Weights of a small transformer language model.
Size: 11 layers, 7 heads of 64.
Architecture: RMSNorm before and after each block, tied embeddings, capped logits.
Each number is 500 + 50 x the weight over its row's rms, rounded and kept within 0 to 999. Layers, rows and columns count from 0. Numbers have three digits each. The size before them is the row's rms in percent of the matrix's.

# layer 7 attention value, 448x448, rms 0.0459, rows 250-255, columns 192-255
109:544450604397584457576546523412708561470465529514526523519529525462601483460524492422497641511492525444529503524561483516436490469498492383590619362530535597551441509505515502449464500542414513
113:572536510469489516472502504522417576497584546486592580501480455487571415593560402510511485423541593446489430457509544572475484454476480527547455525412531407487437443488412440524477524636507403
112:455546543475523516551446494514477542484483512414520543515495476435432499488471510485480473442517503522365421489536618518449491459468442558496470481534591546457562562569508548469493507561336468
113:364490379575456464483526487462422494440550552483531515550494500489502469425500511533465373469555514532500544513541536384434476487447335463503575496404523525471522500438505492438492503517465520
111:487464555560366487473425585504555518476436540357435491482530500516534574581461488529511502482527465509487525491471560500550434537380442449579577478413525466381517423474492547510488467385406490
111:550504564530524458439495480524614482579532537576456502431501470490564531501430454442542530532442449426548512488561477593484536492478526542497473464475541509442527556492517428520447485550551492
# layer 7 attention output (transposed), 448x448, rms 0.0587, rows 250-255, columns 192-255
109:549482530445557522553519467505640560464511504530533512461427544557545441482458384506517602504494526452529428464570526539460491512586509442536582450501505504535467493572569469470515512515421529
111:538516488478428560481523449523438538454465545466563534471476426549568415538473504471437480438581557460511401519494526437522539483547498488415436536476518418429467448489485419502484523603563445
109:472543527493542519557411484504477493456531461433468514528478435472462541506670476462516486467500498542385399512566483482499582516430544476446426465450472493442555583562543505521478470619395463
113:401502397519496543426536519478474431478542525499520532548497423480482439416510544513486469438541476467555551522524543370382415508512400475472535499485559478479457421492469554497530489516533505
110:489506494542441512511428471547506464461477451484520554544441514514543617527499558484467434421474567469465494516499528512537471532465368417491578543477520462435440485465495459570414469453369445
108:530520538483478523464525477536583512596516534555484503538491558483549505479450521400446500481504463400466520461598471534488544498413481512498463489529527534478469591463532440486420486584627478
# layer 7 attention query, 448x448, rms 0.0362, rows 256-299, columns 192-255
064:491583535501495513529507460596467583561487513456501480554499498454500562559478574449474551410564481523580449517594453470484500510428459479449469511443605519556484519442490526448536543572449507
061:488580458465546515470557507500518486575523507498463539522512540467457539520548556592667546609508520511521457441459511505504486486509480477518486419505544529580444475502492453529491458553598521
060:464468555510568520463538475577499459495516505581351552539546468497459543545576449569523562593439539559553493544535448406468505507468479467534592517446513488466495513429458543430505496567392440
071:520533479399477429468453484529540458525562510571525537506514462520543487391487437517443465608525522615497488542499462497497455523498469526467547528606545563491419604531492460509487493530533577
067:568498441520466519513446508532501484529503545580512544497474468442544541470562510569616494553564466488526531509576536401515516558480561485502446526558517499509520514571585529537427456478403517
074:474520485441520439532532604490552520499473550495448508544479518442465582524535496502480583466512503497421499506412500499516544482486572517558501550482485535482499457530475537529538499527447431
065:509447484542470536543537528558502457493599512437501551501538569468471585577528485461511500431519577552536444481506446484464490533529529524589534611477504596405393537541557488483532476446519396
066:422562537374443515462578501558497513527539600537522445529510513469538510539521507504490480503495502437343436491604462498535462489527375482429526491531509374632565529459447505527549538466526568
069:514457508442509547497484452508567488433517477433580474461448547627483398516456494551487413489444521390468523404539531600555503551543496445397469524515480467539576493580484476514513474501487565
070:529510485567538535461393479544472548467461379504546446512498444552447544533515403484443416515515458459607567474552482650444462548508481438487490471534429470433458434518491461501499471496504463
075:534465434449485480433502602459420510544482517508402532574510514445517531488532427510538564590471412525442533557487520496523527626539454516534612467565512495514592610524540588439512449538533560
072:516563436467538468441508415509427463507593542532507553462497566491510434461504542504554487403565511460475491517510491495475444568496445427482511447544406408512547514487478432459554526423453562
075:472528475518476598585506431532574548463486499587461408420479539547529500463457466538478507433481634568480552479445484531508530451521525488450500489501478454509502413415456442399527537538496596
083:521475508508469477618529512561552547455420453492466502471520524403505561509499381562536479503572466438567615492483395397458505520471512489484587487509527577524523493470501522526531446521484483
083:553482482553490538485496507508460527514560479538478532525540470529507403440513414505500492466525433496540469568590409468513493536466469520468474494431451618539466547437450545496508477403469428
086:607486470493499457554474470518515440524509490513434592461545473412499442494485461388485498511558466549634454584544392554527464561464532489453455528394522575507445499484447594443440474472527456
091:527467512516461464419451448532494565440475427502527483580511502436490594428523492465500542536534556488459514409434492472407548490593381458525619497507566566417497583572520479493432548489494438
084:524478516521563503503470480421563467552545495540470535497524488471548390600491370451589516496489467442463533634478439499484413544461555405490490505474502476515484578443398548487476442459553498
095:571476581399476466553441519554526595434462443481468618537474532535463535551508615441505529469497501441430462391474519502478478525466517505475542534575571440458542536503518495464485553394439481
111:438443491447523435553504545433485548472506494522480489545503496509468463485464525524484456495503506541596455440588509452486480489521495548509496525442451476548459518482583536493564562459488545
109:432616507576483532476502579516499460536422451572589437521507445527528457614367479467468448524503522544477463538455520492430388511498603470532521413398486439462407466429491504520569469497509533
134:510460462521483477552496592491475536392478480435588497554470492436505555598475508511361467478490520526449476469416449537512437538553486526494438392566500523511590444528536493534486501544499540
127:547483516500501310528536585474528473431469463467457534455504490508509503553467526454467618458528561559541485422480385477540456452470564488500496513501501534378610531456488485384485523482448442
134:484456485491540673625494573504456498494565452474456590550521546462524572465519477526473579472504524588473517517526547467397337534431470508481485499514513553565494515507498524401513477502501414
138:497506555541524508555501416453524467565498404476501485602533555467564477528476445428462452546455516541467522492556504555515421451503517523532500486516516477426477535527517499484534484518482529
134:497433457523469510560523511513489552502514423499401600585506553495547475465451555453505517590500503565507456441522532555540541593468489523507497489518600514443404518485542525585493481498475520
137:511443546417524386512407613516466541462502458479516496660563495483550533547478496490502491525532454430479494456531510476528535539431568517467455567522410402498488437499550527567543584510474606
135:451357492461441429556502565562502508439430489517502518424478545455462397422585436448575503493497500599471480408479466500529510498531519505480509458454535504451429455563473427610502554482541525
137:521375461400500407519481551538568471518484525463420472482432489495552441483546465475513411573585466545532502584560443535538550398461521537473478569559454587551575505501459539488538505575494457
141:501495553494514708470545463516419485505500571498532449363501515523493625427529458426452492505516537465471495520466464503528313550477454579535504549433522537558551462518519528430626509437502529
144:564551496466534458524490446505484559502484503559596460560476450517513481485518546440519489448551502433469488467497595538601365538454521503468536630540527559542462491453451492489515491533501498
139:552517600502553411507487523531471479497479359433476555524483501423554513521450522605565476563462568563378495470515557502523527538433485534390501422579516468394491449489474497549554476508473538
062:547573433421500569530609540408593441522466528544488480509521476474617493493571484618478480515582473577440456571558461409466517539438522436504500500436463517478446511574518439511469485514499499
065:472507505457505518551460442489416561425379566524497583516487442424522549512444545482522463378542427458580554540584459560527497512542520592443464544554581454579490434501545624516536534534485632
065:497415410449413472400471470509495509423439545545483537501518457526455528494500489519566511497477520588533470512457457494586488496601521591406495534509534562579512447496404530512538489464544538
062:483427518594487481514434459473476505488478477401474604466502475528379457474424577548509502496541556516515498489510556606506540484442492445560541569496474483546395407526409462509464499532486362
067:491467524457417544475450573487489425510475558570459542530524479472527443460559527552512497402525492562492560566500486437529529405539470507548537421561510519386556484467468540438454444519497519
066:490516474429523539465564486563472503550554510510491516516494553454527451490483486481435545480595428521471618442526508433474454563593498429540506517398516383432594574473376518539559507483484468
072:462560455426520451552437568493509529535443446453420525528530449423466587483535459446551554510511423491367542571520489373532531573537611498573562474466517487481583550499424529557467454500491501
076:501477508488437520497511451486464481515508481517615468395518540616416441406468424564401445522441525475563460458452454543456470515469447489396453529508545488474525435471429497559518502460467577
072:466471508548479480457533437494479463533502585448526648543520356600505499497495528471494451438512350495505486531585490534544511538492436471580420515479496524516553527499568498482415488446529487
075:470492523540574453614432485531532522521447519456414559401545444518492523467509576399413591485524457522602507510513519439485509513410499488563415564441513475443358501552531400453464532531434401
068:556454483495492472499447549462537447431434490545463423458505609483574497487484497503377446474565509452553559427505461468596480505569455462495480508497490412449428447505463503455529530569422538
072:546498462509559508534483585510536476571440495452456527447483474507486529559490456560468472473535507495605432553493507488448444537502429481457446493527510592510462426537425518523405476593464467
# layer 7 attention key, 448x448, rms 0.0364, rows 256-299, columns 192-255
061:513465493486542405471527502471470555527471499427493360511538456552533524508535553545448512568440519500517513483591509463472445497476499464430484508527474477488531486438450502555520504511590517
062:471460546514547526485453508497456447389488486584501547501476493517458446475474486446487515473501468607578450541433462615487491501488469605415477503544506518568511469559616458480476530424392439
066:529529559548495579578561473536481542508488425549474468483485520499551562530474537448546463433429448562459479473518527538516488503547538444477478438545521544502546549493516489521396502480592502
066:557448568530455540544562546387421561485486516425521429506503491435512444608471598512445489486602554514423511477518492536455515452524472491491510474404537501579549401469384502454500482475556498
067:466496489602647539573449472514523533549532584493501477528562498464496574469499532501446494516538511522515557543472524525502467542559548488521500494573519454392472481454506497517549507480550495
071:492427441460445472554494474546466498476505499630486449481541430519499447529543480494515490525522468480560426490464519521469466504389494502517539490466534490545452469570579555477448491497535533
068:482515535491435500481496463520427489555465533511462415466499476499507480460533440490441494572465529491526400470524520513616496537378517511525472516485537519608416535498366549467424421532467516
073:534461541550515584511451557466472488485418442557486511529462533515494578570481531516513513438476577454468628531415563494390549464474518525497503509545480480507545470530449442536581538427526554
070:496502435468521458481490508552480514515569548516538531492496426457580502389540545553455495493369547527508479564471527477491477488436510541515473462533506544536448484471487519495374565579435517
070:417545478482511473472534489500458436521458547593497429396436544453454448472478512523487526511504520482500449603545491418560495459339517602476370468473476469570589553514507488438505516467552558
075:508514590560428538601572462504545528405503482460467512508410521477479539606478515586555488516558603496433476416473472465478490518466539482450478625570441475448441427477457483537479537488477517
075:531521574572466458479647531561521576417503405493466495472516499427477419401532458551451446521491443519480559522541561512509526433559468510505483477476588478525524564472418541414507530424533406
076:548475480398461492569512514518451453619532498511434508488523528523524442479483571588505437536429451498474379600508546512556474564462440579489475535525538563525494566516487561426461502585519553
077:465488492551530583444531550456526480527505641439500552530488537534446414595551400536422523567495536458386432469472530417474511545532445451477453505482490439570512407415397491487530567485513445
076:501408450438438560560496552503477532507504461475509445456541479466476508588512430500483548558467532474520499497487492473568496532521453497546561493414460529553661420532565538508436506480612501
081:480549553530388621438459421542495514502497525580472483505541391552483505555547450441474501519503513585566558431520460519497450507558442458499538506446530465504530567501528465511499468572438542
092:574440487499436498592587564508500451527496480531565544542522504537503375533486508488527468551460404584501504552442473488462524571501476500529463464460517522533465419455542515441539509462424425
089:386461417519463553503510542504513476517492488532486470527387494529488492500492499469511562564542426499455459447495489556615526563484505508558441455570506488530464540439506429532393554436509440
098:494444561512514303518500459492507510502505532493520440535469540530610478396513521511492551510489530510507455564515596509541447494464495534522446566531519423539492458486414563489484549531519560
092:497456510500469510476543458520463503486485459557514557491455420532492520388412477513489470482471494562553466533512528387590467507491452588433490475496452492497426480435425449533387426524508496
125:517550534504434549458504506493515357489546562506467512517743540495510517531398477432523481507498497429496520517490563501529535491467512562440445518489522517494562487455499518506530436551499483
115:546584560460531456457505488502506495508573412504484495439476472534472598492504480506505506510466508483566526412477477518510490459507435462433562505535537513407520523508486458470560429543462514
128:544460463502453317435491518463488483532534542496496506526650526458454419500708499358492520523475483537521467498505505515567525467493468500529556493466550559466508543520481517407509525515509479
133:532545543544410656547506583531508504484467368550474496408665480464499504499619494557500539575490433492529571514496568499447514659459476571567525517512502590516470536517543512479532206514491554
132:512569524564526380417539502466498496474478513516467514483532470489526508572318492558479527513516465486492517534454494504491471530466518476437526440537511473515503469474461500504525385470505519
126:459387486477510398498505481465506478439484426540478594523537515500500455495590494435516531540501478504452505494484480553541529483475530423547541491484472413492479518515532492563439359504506544
128:464445559471496497489465478483482504442475496551422540437788487480505514516576530444470506478511482510545453522503478507506493538507491523462497552518511521513549514550489528531494641506498474
125:502478475523514507485536496517486501536486535547543502438490528522547571512991478461459487462483479468459535481498464520504527479498501492495470502504478530426519532502525525485463566488543485
128:495491503470540462465513485518491536509567562479465501508302483488501481518506545380425497488488441538556466489498488506437481513572526519520514508506499455535487516528535516494499314495486477
135:486575523488532585544523480483515502539472515553414420602536477522476489496650491478464537507528473538531441445496471481505523570522430523473465535525491551477484508503510501492515796466462457
137:524518455516483587418493534534466455491471291556607469544272489490485475480675507462462536568496494509510522532451457493459492439460555514495539488508514618506471532489483541586507420504521518
136:531586546567540399460495451529467501473453489461634466613583477498466510490408500497468494486529541532418457498505400476473489558527538472526491515532481493508513466471495521540502339524549487
057:451505505499517571545465420431479469457532547457498560497503426503494491462511511482478526431450505464554497486470577546561522477415502543544555440527485417529515550463403596456467499605506651
062:478541478510466493499577565570586514497479532539490618501508567575487559551555469395498556573448469463476504424463551465472519473572534442642539405532491517496497520563451581533544489397570434
065:441531517552565518538592469511508413507566460412480473482471615600552511466512467520439431529467494481421471511612533446496421502419521456574415470560436536473368549523433646534411493521514431
065:479529439449541496528454571560478624476485558553520483548453545525572498480477386473459471507432529530473570484492424523585504480546552586418513492502568600551566478454497503485475512434498495
067:478501497534586467496524406492479457479446455526534513449486556481503435481509418602509521590556504477516386541505449426495504482510639504477457508477500548606419533481519568541447555518545499
068:496443575504472449540534503452502510460519437493508441542500502526494468566499552360470526557464507448465522521436588577504565498494566536442540548500446541480488416569416429483498463448494533
067:486434479455442496571450539495494527410553519516519534500468507518463483530473451419521544503517546458564509430467533548442477495468526463489448519467481570569387526537540647487553468504503518
064:525572471454538501469483512568483477508475554505449489472460514458569541523545491602534427572441510570425526488477415477561499437553517502507518434529588450458571429485490440437539535457429471
066:470506524440471407541488547515508544481475497519503503487528509414433528527488466457555539566548517523474502444383512518524426453474570539512498499539537489496417510548498459472355422563534494
070:485463438498437545579438508516473439509536430542517551599531519517412470471457419407513443499554492500461511474448482487497545417514497523484526449485453514529426558567432617511481405531544571
070:548572452561556562552500486509441540453515533461429594470483479549555650586486470553474487447452473579465541584431533434442485482349508549476542481496559452537530527441534456532535529529505549
072:474574497486486538527528402558590542497595508565495439528524547440493469469478564470507484455548520514534495486525407510488475504443532484485494458386413440622533528467432499437515443532486436